{"n_layer": 15, "d_model": 64, "n_head": 2, "n_kv_head": 1, "head_dim": 32, "d_mlp": 128, "vocab_size": 4551, "activation": "relu", "norm": "rmsnorm", "norm_place": "pre", "norm_eps": 1e-06, "positions": "rope", "rope_base": 80600.0, "rope_fraction": 0.5, "qk_norm": true, "attn_scale": 0.23, "bias": "qkv", "tie_embeddings": "early", "parallel_block": false, "extras": ["local attention windows", "gated attention", "a norm on each head", "hashed n-gram embeddings", "a smear gate", "an embedding shortcut", "learned residual scales", "capped logits"], "init": "normal", "init_std_qkv": 0.0594, "init_std_o": 0.0, "init_std_up": 0.0594, "init_std_down": 0.0, "optimizer": "cautious_adamw", "lr": 0.00291, "beta1": 0.95, "beta2": 0.98, "weight_decay": 0.044, "lr_head": 0.0103, "grad_clip": 0.5, "warmup_steps": 394, "schedule": "wsd", "decay_fraction": 0.82, "decay_shape": "linear", "final_lr_fraction": 0.0, "batch_tokens": [8192, 16384, 24576], "seq_len": 512, "doc_mask": true, "train_tokens": 126100000, "steps": 7770, "dataset": "wikipedia_en"}
Each number is 128 + 32 x the weight over the matrix's rms, rounded and kept within 0 to 255. Layers, rows and columns count from 0. Numbers have three digits each.

# layer 5 MLP up, 128x64, rms 0.128, rows 15-121, columns 0-63
128083153078151162126120157118089036113111141157097153099069100089170155118069151121140117090149125158118198171145112087144094170152130159131175156149133122181187109107139134128130057134100172
153128145142098171105150074111074157162133088127124121102095138132204175144071087094149124079090155141179152149111149116129110142183092062108142181145138178216125077085118076126125145100083133
119070095179166139156146086096117087141139133194084171146147153170133150191100141118135180100075105107140130137092109089144124080101152131082162107175168137147176106146174108174061155099117139
143055166097106144132134104130084110106107114114128211120099075136182154116083114128122162141175104137182177165094142099154096129093045133194102164125088136141138094149131117173154098138113147
176108171111097094159154107096101108090089112189130143095142103120100238117124122112112192126158122153119206133127140172140072127132125098083126077168139171115116125095087153116142062078106107
161085119117131146120116046076133082082093122148081135116146138092147117145107116084097133084092105181168124127135135155150129118118144080126098206081106145163127079176183122091108147123129115
135115180111128105144109114132081063160130131116133116167143088171135165209118133095167120108092045123139117109146143133140080116148119128163125138126146078083085102135083153117149065077141155
175086154147160181108109128076058121128143136145109067111135101087159146140080101107164228141082131143108107162155171090143098118142149129111133194093154073144174079167173147179083089089132136
164126143132154107129093196082119112106119092158139148155145157114107187173083133169105149143140054118123151093093123156172127107178143153155134143149197158127172109164100103091083147067082082
091149165157192111145138058096135115084118150127111113149164111117150091158014118161100125114130092111077101117152139109141143135102113133101156123147158123122105148126137106138148116119123151
172150173091131159143150116113069048077131118128092130155189073096152105168075093104160166065124111126152158147185155063166069127134178055125071165133128143137154080142132068144077110142122108
133063157098113109102187167131151159071116108196101144143157174128205179130107088130085147154174119115106134064145164101153139121121120122152149132130097141139104094114103121115127117079088120
128143148147124133127161161117130105045075076176107111119143110126124118182041161090129141180169084121101172143110098151136103084104136111117151115137156147218086133140126101130103107161137124
164145155128121155151106089046115114144111120134101151151102115088140145175152096152121086127106127126146175157163111111184075109143107100109103184106143144103172140072119114131184109132126180
180127165118113148099128079089112109151120118138135164078111167177113172176079135081127121108140153166129116102065125086134035143159130181155125100135173064173123124092102105125100141127071096
130082164078141190174154146093131122125092124122050136104076109098127182166104167129141082145119160165180186136083124134181081108134153131114152072126120098152120139145131138104137128088129137
136132193173122163118134134072089168124076123173173123096111100056180123166079134180111141158113130160125180131095104064174086102133162075152137081060132098094134106158162129112127148131158135
128127175108132124101116171130101080061099154174046176140122125113117123167061156108104099107128204147148142136092165120168144094109128131184171114133151096165174126156132067141137104114121167
104087220092150136162157169108053114123110125182077197107112102085121198136120171077114178100089124169189156110166156117188136121188093110148074100111131079182121097090103118128130089075170121
175089151111110136176180076147117072129090173115126150138158122102113119159126166077104126081143139157162102081087129126149123122133131096133086169120164152148109119059131130129120091110162175
145107182095158170167095115136136070102083119148080087091133118195148168222127061124126193051121116116142197118122119092103061129088121114137135114144174109173127082114148153170120110071083143
156076117137154129088143152115118136107086105123135127117098135102110160124054138161082186132119193142185175107161102178090085092122086133098114175138144084116146094131129151195179165142158157
166094176098211114166087088149108115119124136157147085138119140087116194151127133129102157128135116127142206129127151106190050129111132112188114144127147098113145122113140090093130143112178140
107146178066160132113148103121152134111134155163155146134172127117125131156084135077098090103069136177115094125152178140201116139141117111092198159173130081144107065115086129096130130096149096
164096144080141077103122122109101101081136137206145144117126129197127197151103154108144142086139145152132137117143181112165063136098171107118145069118124073124123166101088204184100074110100185
115093195155132167096125102058162091129126153153126155204133137063161191153084148075125149139119151128139154136150194095105102111176143092135153152104216124142100124131139175148020128107119164
133139109119167146156174159061120138141065091157082066129161080147137195143111153096098110082107122145133138091099101151190135110161137146124118141162174117129194143065134179138070131100113167
134116181128107159155176130070072123154104077191105113108106153111107158130091169142080123198183139115115203126134133090122111103085139140142133114133161157130147106106126159161068110046127099
131115171124189174086115137119096114115129102124139115110121170096169253145108070099104137128166185146152169094134153172188110151114151125135096130120150128133088101101148101160107126132155170
137064121147185146113135098097112084119122093156158093101127091168157157124087111141129177159185132135125182139153169136129103174112148096180066094145130121177108143144093137113194112152076142
186118159154204165113121096107169067100132138176131171089165086130148150187116108093137116144167147152103102146136145093132118151116115102132099152130135112134161147103156146162056157121106162
139087149069150139066140160123093088111125165166128168092143159113063157156071128160127113151078130118147109137110187138126085099140120106106072179141159104144154074140185160178087073081094135
160111120175106153111108097117131104122150170142150192142127140152214169186069120176147149129133116184158125115148150087161178137104106160071109198099114102152139126097096152101084093104100121
135134188117134182142118104153117094108135127126133162134169082095125156195116129108134114081145061130143194107092153117161181121163089095188104088172140115142165064119145111148115102158091109
109087133124131158111116194105101110128064103176096099127132101152124126152087154104094143153175143108147100114192148132101104094153097127179133132175090150115158154110151139155105112142160138
133072112104190164133109155061086109173089061168126109126138149198109130180105143155123106166124143182164130108133102151190119084118168131149130105092128120157126099097117162109095099095114096
152069188099148175167147052007138168157114140169097090123147036093157114158046119127114205132097145112144185160124203149155103136126142068138089171127128164153134086158117120116097153084121079
114070119155184136142099103112058134081118147134084175123165144124149167147100173114150095134115136139115158121133166156197096119136136127045166123141158125149101182131098174174107098104154175
123077149166126122084153144019116140058036091142096173113139112118106149157082112097151202138163109107212175129111121161155132078180065129083162163200183083220135123102111119115091119120126113
099112177096125173161116121129087164140131090176093164084069149087111134140086111112131104126081077184136185084111153087171131108106139094135106113134111156164161087173126170137089115132138153
151144136116133147132121111079096133084092081158123194138177146114124095183050071116080136107132107095106109141133146116100096132122090068095155141212151126131124049118150061178139076069081094
169075088100134124129158119150128072137157033158143148095098166159111176181101106131093131102147142163110117063083115120126135158091120165102084151159158136135131144132120161138092137076087131
177103160095157142137130176118132060142090134171106160190105122115093190151118206090106126107175148120121175094116122125143122105150107138135161063164129099210173136140109157104177119118096181
217093127122124119120169078084141193183064120133107159149134131071165147142124145135135120160122108146078162104184163055178117115154138119105121157076105135173150110140135113155117103123130154
142107146073127126169138107072050131158127131124112102083124154107168162129104107134111175151142161117160142149119166086198076147169118052151147168085200153138148109088033104096087077150109166
201108126107160101127132128121102116135140154182104146146160139127157130162152108145089124158093135195114122150138117102149104096139154138176143137167124158186123122157112158170091167076141141
113099130071144152114150100085085135152115168123136143074100073115140154132097154098146117139143101183084136080185188115127069158119139133121087133124111124195145137145083112164116098104102165
092122148132110152112133106092098148129102153107117178165144153136115174171109152075175096106101110128130149146103124067196126120113166087117147165142175171147164107127114059134167116046141125
140114113090203147082106086155088106104118163151099127146104075185185162150117115126152127102148094158149189069126150137151146166127137077142109173133143080111134132079079122160095182146141105
124143158116093073135175167094110142156092103188125159103183107094118153126064118093100178098123123139131167098140183143161089151154184109193129090136104180070105103123149148130127125068130146
146148128123127073123154125073081103161081086126118153086137096143115118146044118112133179100139142157124149139077147146188132139128134064181124110148122132152124084103160113085107153158084149
095039172102138142176158110093136119122154121189142172128134185107153123134154107160134182104132104170118129105118124120130113105122114074187094141110179158100185114121137155157152112179132148
150040126093170144080164176107125087107108103123150128124126076087170151168124118116137188162157128086171145082127173128167067112162119142157146117105147103165141127135141088102077083074111118
127109111111179148090105153107059102140133113151155101107079118102163135229075141168182164118089133146091172129089176086178064111190095111124115136113143087122083121103120142088136106141115159
187111135135160120091138131124078085158106138172118146163103082109127178187109096102125098134160147125155209127116090157143149065125142101165162142151094123180175141089119177108136122151070118
152104141123164207096117141146090102091068074175124110095127124135159121208126147132122151121152095127158141172075100122179118082147166109157147145106128142144201111096131121114103145122089096
145125180129089140163127103090120145126132088149144154099116068067108139172089192125151080073117107166182123118108082117146117097124138116096187107113106120177154117114114160139138110165138141
119104144171227155136154153132096090093093113133073158081156178087134144155073107136140152143085143135142153088116163085167137137121166102117156159114159127159145142116113128129130071116056103
129065134096131138117181138140115145111144150139128086148145078227134145129134152181114193139111120137152151097191117128115115113107157112117107069122097118100123164114142110114112133083177133
113044150106183112130137103091123128112118137105096157112100112169138101136130080089109149197162138176103138112177175150160110131102118079082163178129116130125167122131108174168104097153154111
034117143108155133123142145103146116099122168140062177106144137145094149180060133095092136150112157106083164148119105135142101084107117105147159133160118126159116056084138092089094140164141118
160122178077123174128135131117126115177115083141082134090127122123128151161099162170162101122119159162152184088058136125113091136131150113117073059089141168179125140107123134122133094106052157
140153168116101169143129124095130149169167161123132140135108084165112123137066179088096183123113105173155159094128148149153104163109114107166119091102133108146184116175072142135163092047093153
092097166132153158110186099092072150168095085136086128114083113104144106127081146148157135077159121130184164124110154106174089128150131175129141150099147143130183108132046178167141096084122113
087070097116113117161145098055062119122126194140063126131101179071136136154000130132132148097100118144153157115098147115175113116156121144192122162167144080120141113113130131159129122101130155
154124139145156183147173114072063121142173167161075123090133085127142087152121119133108132152061153162164148151159176109168122111109155161148088099133147153115165074147139134130078106130097173
138125155112099172100138165044083053127099096150125134121137091144131090173099147125114107102153066110122150118101112157139127105102157115157152071137131117216139144110174117171124138122176075
105157109114145151153123107106125153113134129182119178118116155083106171210075124123118159093119166153115191109133141126141130059166107139104120132100208153136123129177119150106088073089107177
195100152099195156138145102106086138125108171158080181129119203139135079176094100122120128139116102146172130122066119087157160135044146112103121184159124100148193108100157117157098113102085090
174197178157113131145117082061142125099063101146087160131154146123148129168099151126075122098121146090083176118112108079133069117116099128124144164164142137189138098102150135142092103086102134
143065150075153133153122112090132145116127065139108184093117107212160141198111137154108166156169077108171191091173109100152176132149152100164102102143121108163190131140123104132166057145129100
139104142058168179140155065062074095149139053159053124115107141140135160135107171218105163132161140158204185104091114150180096085149125139164092126143139162156115084083151134149089121098069102
163072123098137198128135107143076121153088141117080155122150141110197143169078091136141092066128117137141140135085132097147082093150152141154093152144159146171159122168144128179109114131123106
140107177134090080154117084091064091137099115136092098103105077082122133171127137102115083149133132121145146147092170073148050127155169125127154139104172146135105103159164160082171125122097106
090100129090094149158136151115083148155086149136071163114123077127151105162059082058111113117094155145094127114150134150097122132135115126187163095118121139108107159151148108137152083128108149
153072141105153114104101120110087134143127092163078220141151107135117194176133167100139128131107126137173155104134114121110097197150125136095136216130136089201155173118137137159139017119125158
138097109110190119121132137092110136065077136168104133093090158110094138146085130096096121133055113184162105116113133072158097109112148098176088189129129178120108134149156138115120104101106148
130068149116201117148090120095101120080093137118124083128177165105104172225078100142064208213114093151139231142114166145126119126081108121129144108158191075193152069102103141135052198083121139
107102135146126143104162128073140098122079131209127121106108095135146191117141119147104202166143118151094221110124175115139126144136145118125150109113126117172150114173091144120137108044080122
131106193123189121116096120111114079104147135144047128106180170097155184148099149119125098070080146158143158078127125107190075081132096063164087169115151120145134114095097078128108121096097120
161152131113113147161156110082068077093119154197147105111159052109068197146071088122134141160096150177172091153197123102126139105093153121115117134142182152156068119129127138189196180125140145
114090113152170108156125160129081117115046104145153100108109092154175130160082113120178116160155094121079167109110216093166073133158135082119131142139161139132137108151142175127155100095108142
163131136113110139084175131125033166105108172118122105153099150135111084180083145107100133124123086157112112076198170118164101123136121085146102156154161099169131120124126163144131130100179160
110074161141134117139092085083066092052095057127136188098164174117166167157079129082105164136145160128088170117170190085087104107107111152106145125099170111147164149123111122130072098091128158
140085114110110130105119145067066096139153117175120148148099126142135179172101080133117166134132208149150158141071145070139118128113143125096104158086158076112107084108128156137119135061218160
141138121084124154100154107046179117102045097135124123151139179106174126137058144178112091122146105152127117099137103105126138104137133111091093104104093069158181063151168142122115110144125146
147100142088112122163137136120140107167064114130181137137122093128102135114071141177149158145121101138096179145116200112081110095102123120127150141156135144255111094135131119165119163150128114
196130162098124134143155136089086105158080062142117153112145130108138146159132189114086118111104132133158126175126158048139074131129098131114106061168123168112136155194117168162111148096067111
138064120097132081132085077059099102088144100132136189146138092079110102189079105124162131149076167156133108096116171166106138079161109083071167101126127162082173152189166176103132157146155127
112112128115176097142121086124125088157131129175116154155113165116104163151109121136075131149060094121121122105160183086142119079130137110109089115169125103127143114113090129170066089096111083
251115123134112135125091127096143125147138187203084125101160194156148110143085145133106144121148146130160146131133133095216117148086144174151126151158159146138107144141161141108135111183060125
198103140099218128129103143125088097058118148152118164114115118120110141188099178127135136121138113174184112117135153134211085157128164113131138143087151070092089156153118142145119125186073120
154137114117134161146121063078118123106128119143095174136179152117111136162084139088141158114079119135109097084108161078177145099145205061143185174170149110121131109094114128159085112103141137
127074165061112119207133128090166062137222121148115156065115093098168201237103133103137139141163082116128135112114125082147146124132102097136181139101123169136180085097129160150174101112168113
075126123110104185151106107109118133128108116135118129144152163163105146194056159132133177138069098139111180136191139107120126088129185150127184084154114123175164145158153167129169097087137144
193075109113170107131116175018108060133115124159104167114149106074113141149083138109089152070147176130170144123126133171120127169137140172173132142112182193156176117125130152172113068089149146
070133183105147127106135158098119139134148096125119149117142110144145112210066126156102136100092090087141131113162133072155159101087174151110134167160115161133119087085118179117072111139115131
126058141090130074137165095094073136154111101146081173154129124091113185164107131144110120117057083150118121103154177156173091142185088102066133120165124151123178128148153170086116119106077126
172073177116076162137124135118165128174128136187122075121143153092132120153074169131111209094122183192066182150155124134182109109099157103080159167116139152155143133135124136089114102111110155
182148150157129124136142107142111161155115118096100145175212129151161168192096147137157114097143129161143159110091154159150126094097128133137142164112173124126148118118104169142123133177135143
172083112070128129142162122138104184128107120154148133184182117161136131145075121126083105163111102193103161113139170213145101135116091091096131122125154183125195111144124141164098099073119156
150086147114165164148130119077081095134168150149089115130137105089107130165124144119133115158113171154104136098055118136145191133120129133079096177122173099089098130154088169191156131126086159
123093139097131199131164116140058139095104152153080147066149143119202187233136156119104141129128197112144168134110187095125130148155106135115112159123109118122116120121123091121114140135106158
134144126160164090106122148092145145126133138176087135114141176135149151182082187121140100154127139107148179082085113150160160119121146119176154106128116127120170111090184161129091056124123170
117111104140134131138157111101121119098048039127064125102118110119147112152060129125153144082156132153127162119114163099062120096125143132102149162138110112160144097171137156114128114130169103
122063111101114180106073160146078104085139089138097167169139190132137155203076091142152164128119069148134096128130102136166099076110128194087197159137185088203123130115138114179076103140151110
151022163104171086158120109109062141079142088183126146136101127103130133156126155088131136137074131141113052108092086133171076152152120102099120192147130070103153126154130124091108123109103149
# layer 5 MLP down (transposed), 128x64, rms 0.109, rows 15-121, columns 0-63
119121109158157110162157148127140110123076197154106175145119176095151105025096130207103106112111121152107129134187064136129103088127075137143138157180197100100101122102115114090146184134086161
113177159156080129102170120140142179164174139135142057129113136175133171125050146105136110150084109134110114140161104121097172152177117111120180189120100156170186198145115089126091139173144133
085182092158183094133184144090145128086124173162161134133157134205173151131167130114165168124101089155127122130156098103140124106132162115065110128147080109156152138159198104124098201201123169
088162107151173096133097169138151202097130116126176087069112108094121108149120140215138169184060094141144119146085118135131152136140110089167117183147124161149156137142114117101138144131154115
185142106143115083134137108155106125097217148107142125123166064190172112112157057165113180122142099153108119145173108181135093118185126126091125158139128146114059128103118153172088077060124133
108153116132072087105102088112099175107153091166077106110131151143117107105121131142118148117045155212107142164208116118138134179117151113101174164133078142126147163165127151113130153146189123
133156164113118178074159116193075102137140154115139134154162103116157097136150112148155110074112157093148147127126095129083107131137101083161093134126155062081132153149120105136192125109165161
118107149158141190154206149128117084158132138174228104141115186114121097127137126151121194158183146174076059145099158138128139056190141103151105128108173116138169147136160127177114185087115064
130150085135082089170119097121186157139119133128139125184120145055100090137097118135138104180103121126081113158130077196141149210073205107139147100140106122136145072139114123088164183125093113
065149145178086159148062131073117175115098112127153068147120128144114115150166132079106134111128098115132122155161121133108155130120093152096125109114129140136169111135145134147129081141127070
106099151112150088121133043161082141078227068146208139124151080065137098127119110163151089153106094099041104146201147090136170094087167080109058127171172129115075092116133058095103133156155099
101164157129129110101180208158136179122128143169076102140151137098132115081119109146099178173131137111130099124112104163124166138135142159147146100149128219105093150110122135132117078130100089
092143150079064071131093096114099123130092166131139130116127064174109141051199095097150125207103099121140114080202146126140169105133146119125121114146120116148102132169161205096184166117137078
130144138084108154161138122072173118155123138146118104142093120177133044123155130141107093121152091072141152121198140124143095126157048159091120139116141138123126176095124109131137117126155139
142186133125105111127113075150139116186153175059125142128104108191123174166118115090120152168157118115102120133131107114139125145153132160170178090180089047134175101059108091134110165129155088
148117149099144178140143092138156166111159181128146155133128130142142109135174113155159115159147115139139142147136082118144161057154094180118163102118084141097116133134096143081105112155191148
127121136179106128188117136147122110110116184184161127138131188108043072163175123170137144140169126070110145052093174118127083151178122161185193115127123118110144087128155167096185156128143076
108157200100112148146112055126153123121144156121053169139091135136154102164159120202129067124156096134105142147123171121131166146122122131158134154105188099103113092112112061108169065159163176
079151200133105132160088132161127106212125149218124153167144088107105150067136095119119200093085156148077117139161088161202173137179117153184130138080086101057176154098128180158113103121212108
135139147101090145156136121153162143141130195113122127116130098161136107131189153116130119162132128171147085125166120137125141090116106115159063170138119131134141139049163127088141114132197136
092123061083080138162136146157143200104116158143124077135090090143110100082135080156141125140112123128195068128094122171169147105146113211098109143124139158088013193127110224158157154085136184
128174134124175116100133150102084173149107145114198124150148190117182128118127135165151103108076128156107100100113120155148105206127122092156114095122109155104079172178176074081090118138152107
136193106088176160143098114139154105102080112118121154144087093173130091123117098172115144054100123137151122126152152135134126080150077128187154099181119084111150125116147125161169131125146138
118158179151132168101121150092136140114127193166139116132173053125106152149084121102168150123138194164152091140152085134148147118180114184146123170189117123102151145115065170131137129188178113
145139133113064065088091185095153156054123099122101162102112087149114202098131066140103198126165138133152089118147132179114100121072143169135141063124145091132072181116130171180135125164108182
083104121102122143125189149050220108176095152141159182139101162118165073087177217091107112076186150134151097147106148126076111107203097114141168101103154126170100145179168185167047147074107113
110076102140147176072127165114154156107112133133080069110127080180172148101164174122131105050130122131122128120092062126198139169165115133134101134127124109100181153094164168134137137151138171
144107146130164085107175113080093124123100189154181085118134121124125149147208203167108144077176103125088163121093134175110070190102129081069141102117125137103139170128125110098099133091087117
116168166085124124135153167134159116125157127097188123108078171088164161116092141102124112107133096119141190148128136194195130154112156088137141110127096119130099115132143137106139149187196143
101156140102119113108118165151140142096092126129104142127147155086113120177115150180141090137108113202112207160128117124120102144071092114093125124145213101129219104169094109131085167145142104
100102139121120146138142168116188124131067176097106081170108093184117111169146105093097126127152149162149080109177111123123118160138174147144100107114096128179137138120172127154086157147131125
138140157145083099090148119131121121114162179122174128143121111069122152145111151226173095116142173183128096163102120119147122105136158083112090118122111106142212113121120195147119137106096139
098197127152071139158089172106143150167116144147142113144088123149191110126102156137146156130097111160148028108122168106119142155141123186149113128096119125113113174145191122139107117118109093
114093113177130155106133214139103159143084184118090115152082078141110143118159105122174182159116145132072161164126101139126163111083158180120157160108106111122119138161155107098159123127128112
105110092137156069153139122111145105163131108031129161130109172078112129121127072108142135139122108124130146189107174123114147119108146102121115093129112118168084110171091154127153147136133105
109152144088111166095140159118138183132148098049119111137129123163133135110226164079148102149146120106148083171164129132142133187123113136160114147139088112182088078129157095102109109135151104
175135178185147138202114103167105098182085024135172161084078147200090084133188218124100143187205087075093182153178173148081117123056120116105228143080149093135226095135158136213109114106128110
120152127149146138123145143107117120076133098075128193139144133192135096111124163168130110132129162194134116122127142136152150120134130150093143124147065133166096124136062181211106134144139158
095091142089084166086060140072117175136128174127143112087071049212138073097121102145162176105110042099212078119101074135100121191167207104140135060158000130197107118100130039148172126157184115
133184114144140100099140115176124187095103145129126153083107136088080134074119120128132150172084079105127125110117137141129174171067126131140157149182136154142157101171120188107104143134140167
175039125077150139155169121159091206073169108140108175150159139114071179153072000150095183081140123002144098129140117136108085132092129153161097167136154109172077126126134088133113126107120070
116153131142101131133189179184170106165115138107083112140080141162125178156105119121111147179142127183134071109150058096149157151099142119116131137187045134129121148120145146120091107132126148
153061173123187103172125144178148166126087148108106148168117089108139114134187130137138106101148165152101116111134092077149130089128127152104117156149091139076122148125183137061173163129126108
157122099139121078150136151124137196141087135116167161189147096121130082139147121142148122169113110098116167149130094147187197175138125153106140097115158134116122126144117175170177112215141164
140190125053123149146133143106152114160173128068096123166140173145126142065097146138119158107159125108079161158128126159137090133163073103133172157093127144136201165116001096132059112192146153
107170127149145107103118172128181143145129162128124087172137154114120167168124132155114132174171122134142109103129086106102135093156159171154146114128068158122124112124122144116113108150143102
140126126161095097180122156143152136136165145063157145166139148080137139075114178145140150097108106156113141115127116162106183152136102156113176122118124113109134114111087125129202146106149154
112150060114086150104147086110143136116093116079174174168120087176104159148151135093163089144126127160100136160180166081149119107113112097091113167134117164161123112144111077127127147091124144
139152098110097120107175136164125148099071131117081111154135098109156087096138109137095124089074071100122122092117176142133141150105105121118169095155108051101139155095152130102131231115151100
149144087096116081089155128151150115138126120130184136051131133079137139070180073209119158113139144134140126135132174170171084130117204067165161156097093203069116184164121135146157120090090110
100171063100116150095163167139145147132076125137113109120126095183148168134127099132112104153112101126167160142162194135092109143142100151078145117149052132088082138137107129128146181093076136
142067095109104084164119169116143082079146110167148143079142174108129118137197130120141167144133101184081168178123144087122143131077121076173153126133096160155186122130135143099182160153137108
119152074144149164089145132137176110115091115150194158152135153134120103086185179125158124151144147093108122085160159178161165110142127104140205090141176160148153167179138115107113187141095118
108128076174126123134155129106140108127079115095039060156123144103111179124132138155161214184173149140135156165152147120116152160151097154132164129143106062104098203144167105115172173189147092
188148180121130143173157210159094158136107157126111108161140129151167127145157077116161046134138088123098137144147131125144135101113128151111143179155083113152099185127146088101133146141131090
136151142144142184095105121158085151113159138059131113112133088125125076130090147160120155148100095102112091164157091090119132109126159142145133130111073155078086162079085109097124059133118122
141090065167140142151152099109144138124099133162117139110120166108119074074126106108154098147103152114101105101138099126159140076084100105127120143147061120138151144148119087098044142119168122
118159125166143201148134128151104116105128101085096101137119173123112098133157055175128133180111180142099112093103148143124139143126168092153131123110163111173084110142068122116172092115084095
097154131123152070131127154108161090132172130139132144101115152055132097128130145119121139137098095096119078132110122135127138090133128151134157124130167144127065096100146164130117131091103140
144144146096105113146117178098116132152138181055148116206112097180155125108115174126129124077072151132115133139127117147138093149142131140129148106104123115152100120087117124137149155121104154
107124145082063150144116126148097177151106164071133083108144086136142144099182062159152124120152103158127172081149129090153101109117129141117133169179155139089116147173132138124184154210146156
109121152149147132170157123167162135169144125104119137106131110138115109174103176152163132163128114062117147128077079131072172123121109160082121085153047134137101145148099157086114099134147143
154125114151131141118109142136161100043142165106149118166150096081141111137175123127127150070153193195127105115086123156131112140111080131097136129183107158142169148171124083103142170094111131
082106106149167109109169042087161140188118117125164113130125108068087096078105119123096100085117114124130116129143123134120152141112102169107110143142170173119141121139051153146119170109137079
084166079117083139143090091044114187107139211090178110193104160080127084147079093148136116132113123190177151167181126137147098087156130160180107145167125134100125173073078158121182170131169149
144188091152181124142199118117129094121140151117107112129122114102145067171140168150108141085198140144142183141145124149119147148144148187123094138119117121120150093161096103148103131145145161
136102130134111185147102130134123118101063163084139155089149097094127169123206094149142126149071133186129140091123138125121120133127159102081177153130102132112148137168098188092094175127076137
072197077118107065134158163088139187121114132109092164139090140154081122177145138115137152067116198121143135189178096141099139095146083127109138109136165153094096140181156204098066102151141118
128181141094158144137150130065059178129078168151134093135137142181126075157151125115110169168110105167175063132112165086105115108105162119129079164129134126187104117109148098112156150124088107
114062105166103079150167129125101142164137109151097089102180083153112187161132163117100124101150146068148079147173104135106082174106104158070104121150137111107163164151149122160092142146145103
152153142182125137092166208123074131076130159126106155102125175137132117120162158182124181105094186123073126152143090114145077143097087117160106113159132096107126150184127123175138148121170089
053141145118186095141162095067113124141177124120114084120135151127056140140182138124051161105095108063120201081095056139171099095097100110122104141191109113123043075183126096102091130125092084
108166096094165105125094087138103183113107128104112127088153103082191125151113164194137150129065106087099144150158085109119150073141183141131142126175099130139143110128121137141155125147126129
165142176131160135107126037141097113138194134130160110110144134162113134173168113111124123137173131136101101122104131127124136117149123137116094165100073106118138168139110115095078098140164117
123134131132141073124121139140108094078101109168167115128154111139158087084151135169141154101132109129140109100136109150141172157142115074134127124131033184139207097106133157112137137141091142
098149114139173122066118143126127115168133121162128210128158145114078101152118123171106162096093214124152067091161095183103071139169147152136135149152076116160149170068168112151143124098163152
159150124109133114118160128125125126129132063049101091164114120108097130132164091155130163145136119152148142122157109138101129157150161134167185141117145149120115120117062075098178112190122146
054192112081202141107141125107158118149071140124162120122143208144120100157157118089034184098110099079119110120128159164154113033118062124218171102116129128156145161189100132199029199109086071
150187087145151124193138187053147139094122121131108130134143154180180129131222125173116141114145153171143120168143110154166158156136125143097174164145137147128113176176152129129139127083122153
080122156139142101123110106178153111118157128080085068081140132169149138106132191119162075136108149114165234074134125087143167069116105101169072143138093099149134108084076104122155104125128104
189148118084149197063150139124109093154156143185167112124140181151129087131132102134140183092217216182183174108115145123108147158163139122110188058144097070061121072150053170136185216122200133
127145179150086127120085154129087116107101150047149121222136137161141208115128068163121167177142103138106091131107090143109140104131155088110131140141100109111124146157102170076183115092111177
119139142132128155097146139086091160100101148057186103224090130167111112119105152137166142145100121144156083148131100139146123136141121162164123168165140127154140135086107130096222143171158128
088120078176134123129077193128107161130119134096073114123196123095132087108117114100094171143140146099067064086116144167048161165124123184086170149149146110095122186156129053121136126140135129
104144137110096117144126136053091108124154137196134117148114164156114138137113045101150117142131112155082112184076166089149127141166144169137154131093078078115075141151167115171137163102235146
108077113124093100169149133138129183141131118088083114142129112130115140120191076089104181163090176136113089159091089106152108175086159108138103126112119175116106113173135059110117071161094135
133125120137131117152086178128084157102153205133131147094098160113171157137149096106119122146082128117106107107088087102117094145153086147080129104101089080070150113095132116117125110139174104
139138120123134030107097060115141137092112080126103129084106048153127168154134107175127131094156123094121141130164095108111129108064120146103118166134113148105133123142072132139116111152143099
166153107112198111095169155191145044166124157076092116138103143126142076137139226183161089111171126157117157088146164156172151129178122146180117161136098155127075187105192075149134138108137136
106124109098129119097131150134138137156137162108137135167115110180142180094175152163110139136167088162156155105157118161147136094124182146116132131149083106135197090125097137150137128152139114
151184148134166081138047107081065152130110151115115063066187161164197109141135132129140145169135136117138082153183112120148100155110162120148156129186137202139102129125162133172122106151117144
215138152167146140104099105132134131088145113124062123165100093090133107124109104143119153092150133202133115137174167164166171152106086175147159093098191055130089105100100147156139160143047114
112128059130101215140109134111181156091120145127106138130171168186115119123129122112149151141112165128111121096128144134150138117128164101161145105171119122144101172161055139211096053144137134
131049119144091161097150219121166103147156172179068129092173082139162151122166142123153163166091117120076091191152092103130130142085080099111122134164000170124169201180116116139144136133195131
111142157104145135119159143096114145058059151106117135169081161111089094154173157111117147161138149095042100174180160129099120115156146083095091157152104088098105132135140141098208194131144118
204125097156162100128142131135139140141107133082160159163121155063094100129141141165103096091117157150080110065136100175192138152091137135144121142176238149103083206145125127112119162142215204
098147140125101124122124163173110146134130067107127088135159085098157106154131145128134140178129125113079084133140160112121120145039167170121136164135134093095139173130183165135135157157096171
120151209099061115102152120118155150103177131155081181175122132172106156149069139193121099111157125115162098135161066105186164116155102099087125118125052132148174110077131164183096135168084107
174070153135071117146088089143096180164174140132109090143116135159106027176168178119114134094180068129124105175106138111143189108131120171112181132140161060168187127072112190084116121177096201
128153119139110124102136107156127171163099146092096125123153118214156111142120151130122134111145149182092165143097103146137064115097128162156157123104118128119118136133145145155120127180178122
116195140100094179045107157212108123099100188115119152120136133171143046135175129161125159079142093193134127120095091178156104131120177128131169168130105104131165159095159131127195098084127176
138129138126105184143148150108134093199102122114113108160135093136123058141121151110140126106165134208110165141106126115098163093127153101109102121140088084123088104169135167173106118122106113
107167118126079165156164141148115130123100121152096133082094168139149102226135196141136102132178120096124157157130191141123167152156109154158160168087074117126068110114139137186120152146157152
128137127088131053063139113103117153095117141107156099153135142124175132158135122101118125175113127096165151113127142105095107144161151126156087101089057133119156111146148098138158125169188122
127118118054107097145095159112167160132087153072101137114142121055127130069156128107128125157085127144104091167124113127168125169147124132150133110144124107092133165100135135130133129196125127
101124094144123145078117154150059181163061094166072102125159125073120132068175152130191208133048147176150077190109149149077089146092140143118163138136079141123121147129116139085104112147108162
116166155109200096135121125179128125121131077147167126129101142141106096116135146102124150177144157193110095124095082132147126106177102124153142176148045117164157074102139125141096165161135147